From a checkpoint of a small transformer trained on Wikipedia.
Size: 14 layers, width 256, 4 heads of 64 (2 for keys and values), 10.9M parameters.
Each number is 128 + 32 x the weight over its row's rms, rounded and kept within 0 to 255. Layers, rows and columns count from 0. Numbers have three digits each. The size before them is the row's rms in percent of the matrix's.

# up: layer 8 MLP up, 704x256, rms 0.166, rows 224-232, columns 0-255
# down: layer 8 MLP down (transposed), 704x256, rms 0.0948, rows 224-231, columns 0-255
# gate: layer 8 MLP gate, 704x256, rms 0.159, rows 225-232, columns 0-255
up224 098:104118069163117148111154030111125067146110135123165119147192146154111113114087085156127102164160189143168140119093159140133111077103125136079083109119113185114168161140168135139127126094106108138097130134136117119083119136141136169152135082126148136121115098074132093122129089133055108163141121142187112109055126093159112133152158110154148148116162113067155179154132113092068099160131104138113180079091102162141135172092139133145120077120136138168120097105131152143107147137077093158153216137139074118189160086142155075143093116131115133153170180129141137150177160117188091081149077166103130125193111116124061103120150165190117121108161169128182167151181103104098168091086147112148112157085102126126124162186027116184087163131123147104112141103178164174190120078142123
down224 100:135148174153101151104146125110138112110186137091120136102139078118084117173155154086123114151125114153113123158118131062099139130110066145112148179082127142092185078069111198123147124091107066117100084151126145100144121136095127079136149137112102133096106185099134141113095119077101111185160112207088180154142174148043106114108153103087114185166144146151108144072047073121120163179130101138175154179158093135105033141144113122145155166093150124133148062135098217135174102129118109128088127092162169117154092129111152152140181143157153151100127091033127102117168162194109141145131102054112131146173126121099150170138174088140092174140170138137149042157108138118153148158107120101109115164091124115127121128167108141114112087103135141163159163097133137123091085094108108
gate225 094:144178149092145086144121143071133149079079219176100051137143069126156122146185181128127134184096073120116115088131117141107152191140151102147144118125150105134144140078100091166169136109088117135137161091109081114106134192078184142158097139151089085134043147129139110115116160133169136163153171105088180174095100141114164158138092145135091180094128089155115102125150151131142088145096126082109140161079181092089149172107145100146175144096106124114135186103158191176135110160045189153156160091096120159149076132120148159176120122109189078113110126123117122176137066120190152118138105113176155072156106186100138111113060143139118119106205162093116092079137138087147090200136118131119130155133105143142115122137150167144127093106147088154134130141167153143123091126151088
up225 095:139131101134123135142118123140083148047139117123143119140132094113133064098172150136068127099161111138087197068114118160124076098120165127094113116119148144255130132124158125081105205127110138213135156105131161091132134139091190097129126092133130127139098109091167105141073182090166091189180146214092114129151165128141146112121132071103103117101101086082182101149123117106155091159108139191123104130152112126156157123145147123172065176142098086123176103107087158127137204130091114103108143137131134085138100173113126139185115102127173054117090171170099127079118162135138082118104221066160138164104101149125060120141133062137131130141186151107104112134140154130121092172123088153122099123117151128124113095085151141082122081139096145119135117137081131089160139083148152
down225 095:080099180133114118135163084102142141201145063088154184142141184122153191086140153155093160124106119159097144197148121103151155188117118095087148098113138148150121140194163165111090102079168105124116086133118189171163113114102147136173121087121174157109115153192157113170143108154135090146108151127193111064166132175125113170166143148163107132127111108108169145149155163097149141087175111120195184091113151096116112153116144164106159071149141161126102187173133109131082099116194091145116126111106149134150107112169091127105149157132094109132133131132177088130090094144161125128066183136107139143133145093126095083124141192080165182101161118101150139131081138131101099136137153154202141152216109196154183130151122073061154167133186144115168105104156101093151191114134125
gate226 097:112164101123126097164137129102175111161084099065132155102136126124142161084177117181158146164111152089176087104105178085173096113153125146135085089151109154116071130128138022093138147120142080165088154187185133155073129111070158150140146149084176086180135102089109145166119138084137190108135089106100151098157103138158157168106072117160162101116102194127120112104139138137154115083124172160213122137111179183134091140163131086107121115100120066123114136095170112148105171161080074128107125078104142121097166097093168133091142151121154118119088148138183077170155148143139104052180150138110152168139175081089111129154136109153126132115122122113115100148163132126157147115130094170127154087064140147072140143101198164187089119102100116149168109114178129141147056136147191
up226 099:118161185140153132125108116151092113103121099092108083148142165123125102169152167118108119141097077177129143122101147170191127133128138110075127184146137137134104201079161093145107152130079048125134148142113120121100060118120154133134111103089131101109151122148120140163097129142068147053176078065143140157148121129153151142121138137079137175126101162094174107169146109108096201097122098181138164166153180099095095110141132075113137124110114091074069099099151141174182129126101188081135057113108116095143161141051177138093137114092147134177084118081184127125130133162160114086129148103113132049137135131175124175147088133094075154121160182086170100115063108145145109191126139115108079110144122117090040157106132129126168167076178134144096148199110136137158078101105096
down226 099:191113134132120123071184158200143099141088175207160130161151160064131078123098111155098101054145070127084170107142106136077083125157146156123160098143075120166129153093132083079148104184122056110151126144180157147177108151133125123118179108147134123103127109118077194116131167145132131115117117165150161136140100148098173152139082122123108093149112102090135041162105188171139131092110077119157187161104120108076083107123076140135105150121137145115107107150179121091114188163158118084147124107111155115145170153064098133114113154093146139187112138161169113089196133120113161119090141063175100184144147175058102041101139094122100136143126176148128153086185165149151083136114130126135173152159131086125166182101169125107127090132130170098119103140108110108118090149152117
gate227 100:131040119173110139181150085178166145108093104071151195141157140133103193119188157118080118141178135136093142103089088089116108073147150068164149160108122072160178189121142112087103113120135070114145103148156137130167129142149145101199173110101097113148129137161134154102048156115117176101134188084104116121101167136032133162126128089176137146135117107132142090141119133115125081126174144063159162150144112142094136152161129162200140140125123154112077121076071102077079109139123129151115182111116132141098126132080132125125143099124152124141112170126130101106187149130140174162128159102069136125145186136114109157199155165116155136108117097091166126082071035148086099133155135173093140139124107099099196128150056111178071118149097123099108112096153133115152142117106162
up227 100:141177113109131139115102109115101093155126126123112116110127124146181155116118157092165185067121104160122171153171126184186132171126082178158134225146156189123127160090076133075156166143137136129126160151175091137120175077162158094067132072136093128122107141107092170139135116148119069118097114142095098089137143094124170128148144103149086103093141147110136137188068198074161125110111119129141160136135127128130180058133119098118101158110143133139200074118113098135076113119166142115108129129110173132082128106168075194117146147120124091122215065142093098106108082202075065085094158106094117107152143149096157117098152141200094104150103159138094097129144116132175134144188150171158125165119128123140113108130208123103193116168145115126115189167094104112177079118088126
down227 099:100152120090160108156135128155139135079161032166155147140142124157169098114126126126175103164147109132124138187104103130104173088101098078080130117160098059128114128113103155123183181183173133156131172138116144130181125083112122117179065127083110114162023078098164081077132067170129123141112135112145158136149186166143076119140162186097158091094167073120151104127139127072076154185113158163162157105109132121153148105167160203084130218045122086045124153111093134127126066118166153154127122110112152106127134123118140133156098133113141100120120170161154079142112120069129161080073141133143095125126098155106122140167091138079154092174104112121170123139114107150170149133105152118123168142128152150130130121139108060065129089100156171094122157095141097108092081140120147
gate228 098:159099188190089125145138110134160156162167130105125105143157120126099100129208115117114156146163156197116177153126136060125101092133094072127180143116090135126096135099080198123109127128151145144154152095132153121117132127142108205097147088161172114137149151215157040113124114162121098083135126109045117142110148076144127081150146170138136120082103137148091143122086107058146104113148094130189146206140098135087169146102172123160062161125160101123130125113094157087151078144114116110115073121157120129132148089194069132077123142140126118135134167077118156204099132124067123178144150142147151074123112098111071118155143160133155125139184124190148118127146166109077069153175156117166148166124212128095115147144089131136168205098127115129164146144168171161124121147115131
up228 103:104106200156149158100069153127070097156167129084154158117144135143083093109140207126099100097107132117126154072099126168132136063096068096079156084113104112135159126063108114095137137178125192134145103095186121064154149097170101102123167104061113116194191168062135126071108177092112133168114123089108154106120108119112054166163136099127147112095095084146120152138153070143101093110140120132130150134164114075119098139120140104128100135127115127125135116144179144159134172080109120092152160098083146116115160132153114155128080170140143109186148152177134132177111155133140123161176118117107124122214139124037105111173135091186195128138100140176083083119125109087134108144106106108162093117225141153152096122110134152131138160144162128153111200153146122091119080069091134
down228 105:140146146141090087119122129134179110132106080115156117093135114092119134136098100120085110150163166123112185143119174131159142089108143147162111077125147133144151097114169198166145115190125113089143135107160210092173109162093114119183125166077171106114131094122109138135155124098070135056143164104129140127087098145130123143121103127084151164098170117157076101102140179107195137101105215119188139169149102142057176123117170104131087138126185106088085127182140170155112138096117094130212071120152178141134121221125172118125040140175107070135138154087135150116113112167084104113166068122148147126153144084116166138141087141142155075080150087138176085164127140182113122146074124123193125119196169181131169099175131155097128134167108132121107139088085117144138116162115126
gate229 104:116122121081149124150107189122114130120129128080112195136143080098127060089107124109131056080099140163151093151107141146136074137103128209112133137110127117121085147187146131142062162160093122124116152185097163158085126110121129162108125140185146102095143137082128148095089137143134146113080179113121123149203107087147121076128078120162178170200157151134111099159083112143094074133152148099160123114142227133124119111143114147196131123121112140146150171164176160131092061155169117152117106089189105167084107073094122105086085160119175131095146135092146101160131165124162098132176081132118133174178108102111118180165097116086156153074181125061129159147136095186139103141113093150152089106064111092114124096110129169086162166080202149109134095136108191111103125091137135
up229 095:110122125100145104098132109159113151149090096095124116167123160178107128152148102117138171112138125181159118173122133131129115146146089157151161099098081137093182167137115156118114129137144109137149095088135109115156150171115067109038135197077175146044099170166151086151177208119155163150128173121158142110115074125157117167146185097113117082141071128167063085095148141125165189157150173092191118122124086139131161090114067150138086132155138136135098095141155147083123120136120105101024125173137161119137145120111186138212172099051105138146070187096080083166102118137118117133079083122156080104116117154131142144136125116141119157100184144062104096126168145137090123139146109201160125155125112122063109110196114128144166109088113141097162092128097165131129159087124164
down229 099:111123187110144102137112075104099087113137115148135166074095119130155090110160092157102110140134150125117160131121190169143130155090134090121125148084106122161155088052130137139198173169125074151128144195137089118167133075094155134116076130088140130162120120117175162141147136164135076128059134094161105139084135098115069122132120130104125119132120147115119142042149111089123086094077146107186099117086085117108095169172149136159107160067090137161107141126207166106103086161132161168120111097138110117173132113079138120170153127059125067084121134098169131139150154167145106074110183176125103176089132155069129115185089112123126117098144166076175081090153131201073084113109074109122100115099172139135067117154148144079131147134138058094144119168124144157174083191080154
gate230 099:124113139099076096155158172088166071152142062087125108158108150131158108171165141151163167119153094087161119142118118177107124128204131151125117107102127056124201114124060124198175145112145132108146105120091140160082103152113088116171097123131145133090046088096082177102077152002040175072068148097144096139086111147185094111140165135106173195151123110137107104143094175127142136125137119108122122121123077157087112130107088150121099127070086078073163162161135147137105123161144149146125127114144105152085168095136148102125077155095104147147116153176124109066115204139086151073157165161120189141088111121095070093124145137098132118122113128170127105147129076152168114089119141115144114133132094197091109126131088142135107120159164119136094107116140117137167090122153123
up230 096:162132147123134160175110182152157149072167112074167091141150110161167117095152155144177117196139085130146153136066091139116107077103211157173066142114144099157155106081139121160176099155093094101106112104095178117129161182062163117158147089145133138055075129119105115140070161141155156144131075159175146149142121108173158106143112108161112107138168083138107111117073130158118121114149090118156134088124150122083164116116147120115122107132159148086176133142140122070111124107190136103192158115185143205085115088130220077146053131086077182104166160134107158091143121119156189099096162133188172145123149147147104122145136137157124080126112171119167132162133143089134111125164100123162125057134160087104109114162088089117117112092091105145125134146107106116079131075201094
down230 100:137137166203077166116124128124080087116121145114188151111050126115113154101108101118147095116175127165136086155107147189079131150114040158090039145108179101135138075123091116108145089162132140194163108164147140170120091124177086133148112108113170131155191168122101093087110136109114061139166219107106129138158115122115121125171123167163153111094145099082117110153113114141177147117154151096143147124111137102121099124158121086193112110076148113111166191148144123105152116128115180145113104123169097159094089141106158176070152111164099119200109140143140098159137139141118178146153162111066209123114141106107165135086140140139091060123119117161135156151133158130141174059115086101127077101104115138107103101201073105135043126063144099137101163130115115103084160107116104
gate231 103:182093083158127105137113175139120133065159164138152107165090135123146151109151160032123094146158132109098118093134142173126131125159126192177107131047116140078097172085104081129125155121149135125102097136156119149133074180126125114117128110174115169152127163112103114071112135105134121098124100198122127169193142095114162116134148099185171135080111120149118130138090113107110180119120110066143123100127124103150088154085130109141128104096127152119167087119131186067146170098190142120149054072150064083181154136186117156171114125135111163160190093063125141196096130080140143121088059138114072054141132112102120129199110119126084174111137133099099151105147082084124197094136172152121169157096124117121089105109148148160174147176084091132182114117120074165150114135179134
up231 103:124116156077114133131116099118121129134106145112123141097125144128120140191149127166160180116105145099086162122135126085132129105163139129096144172129110090170163184226109120147174091102164149113136128117135113111154130075122096150169128138089157103154121104111104115137101157151121143134140068067107134163109137083128113149065142173109148115135075187170128162115140182161187153109172124136174146175176108164144136085083174128109211147138088187070160153088069098114189113155066068132141135186088198156086157119116105118148095097115155173083044099137165094149186149113151138184144136125108102156097125171158151073156118085132185076161126134116105134134102108106096116083139148121077144145064111143133146130088123182068159127101142207189121155149131145145108137103051125
down231 104:108136152176115069136087218155153130144106107122069217127134130172137107127113125141120158163145074146109116187197128118157076130149165166091122180072085083097119145146107119114127130084168160199126127172110093113010134127072120159114180088137159081148128090078113130158111097158154128099143097117143114119095101134091126108105091154092171113058125104080102159074121147123102097110151101152174182093146133167103146092129091146140134161131124159149156169125191110163126114101115137055083139131127152138127067093170081130148106112144100075113100146128122134120131125136125126166144182126145153133087062062141109154104114167108120114167121088067055155143088079121104123164124133140149099137104170165175146161099092134122147132133135186071093144117140210124128118110107180
gate232 102:090146205064187138072090107069131064086120147205060154182137106182168073159081098155177150127109106117129165180117098132158132149123159155166161138117163149110137122122066103140066112160096095109122124131177125107141091092151096146065147112093176161120145171087100178120136128133081086176158138115075063125163114120094139117147138117104165147122159150138145113134118174102146111152164113107138157203124080154162126071113155172142128075116133115087122118153070121144116097181109101106130104182169134130161206135097182126158099112109133147144131134078159074133089137114095142126045117082118115178141087116116138131129150159115110149094101112131119095114159104070080108167113168206163097110146148176159181167147091083093084152141185140139130131112103096138125164116135125
up232 099:187102124065137145171098167140113165065092130110079118077089148102160170135073073151103167124160129112172093161110147133108139185138106082112118179153131200117150132147141117168095149119126198082118173151099094155091164104117087083139149085111123122152146124087149115169103107122096148187153089052185095118136129171091181108105136186135152108131073114133162123108118149136133110156186096137137150151163162069168103089155159117123113101090101179193085108108107100118134153078107072111112132144172076173139145146128099107170130104177129051125168139184124137141189106130138121121120118154097147136058098128154136047121155134116160112131083071116110115186100131155177209087162131099133148125158132100129096106131127151084134085112150135145144164112180079156132213153144129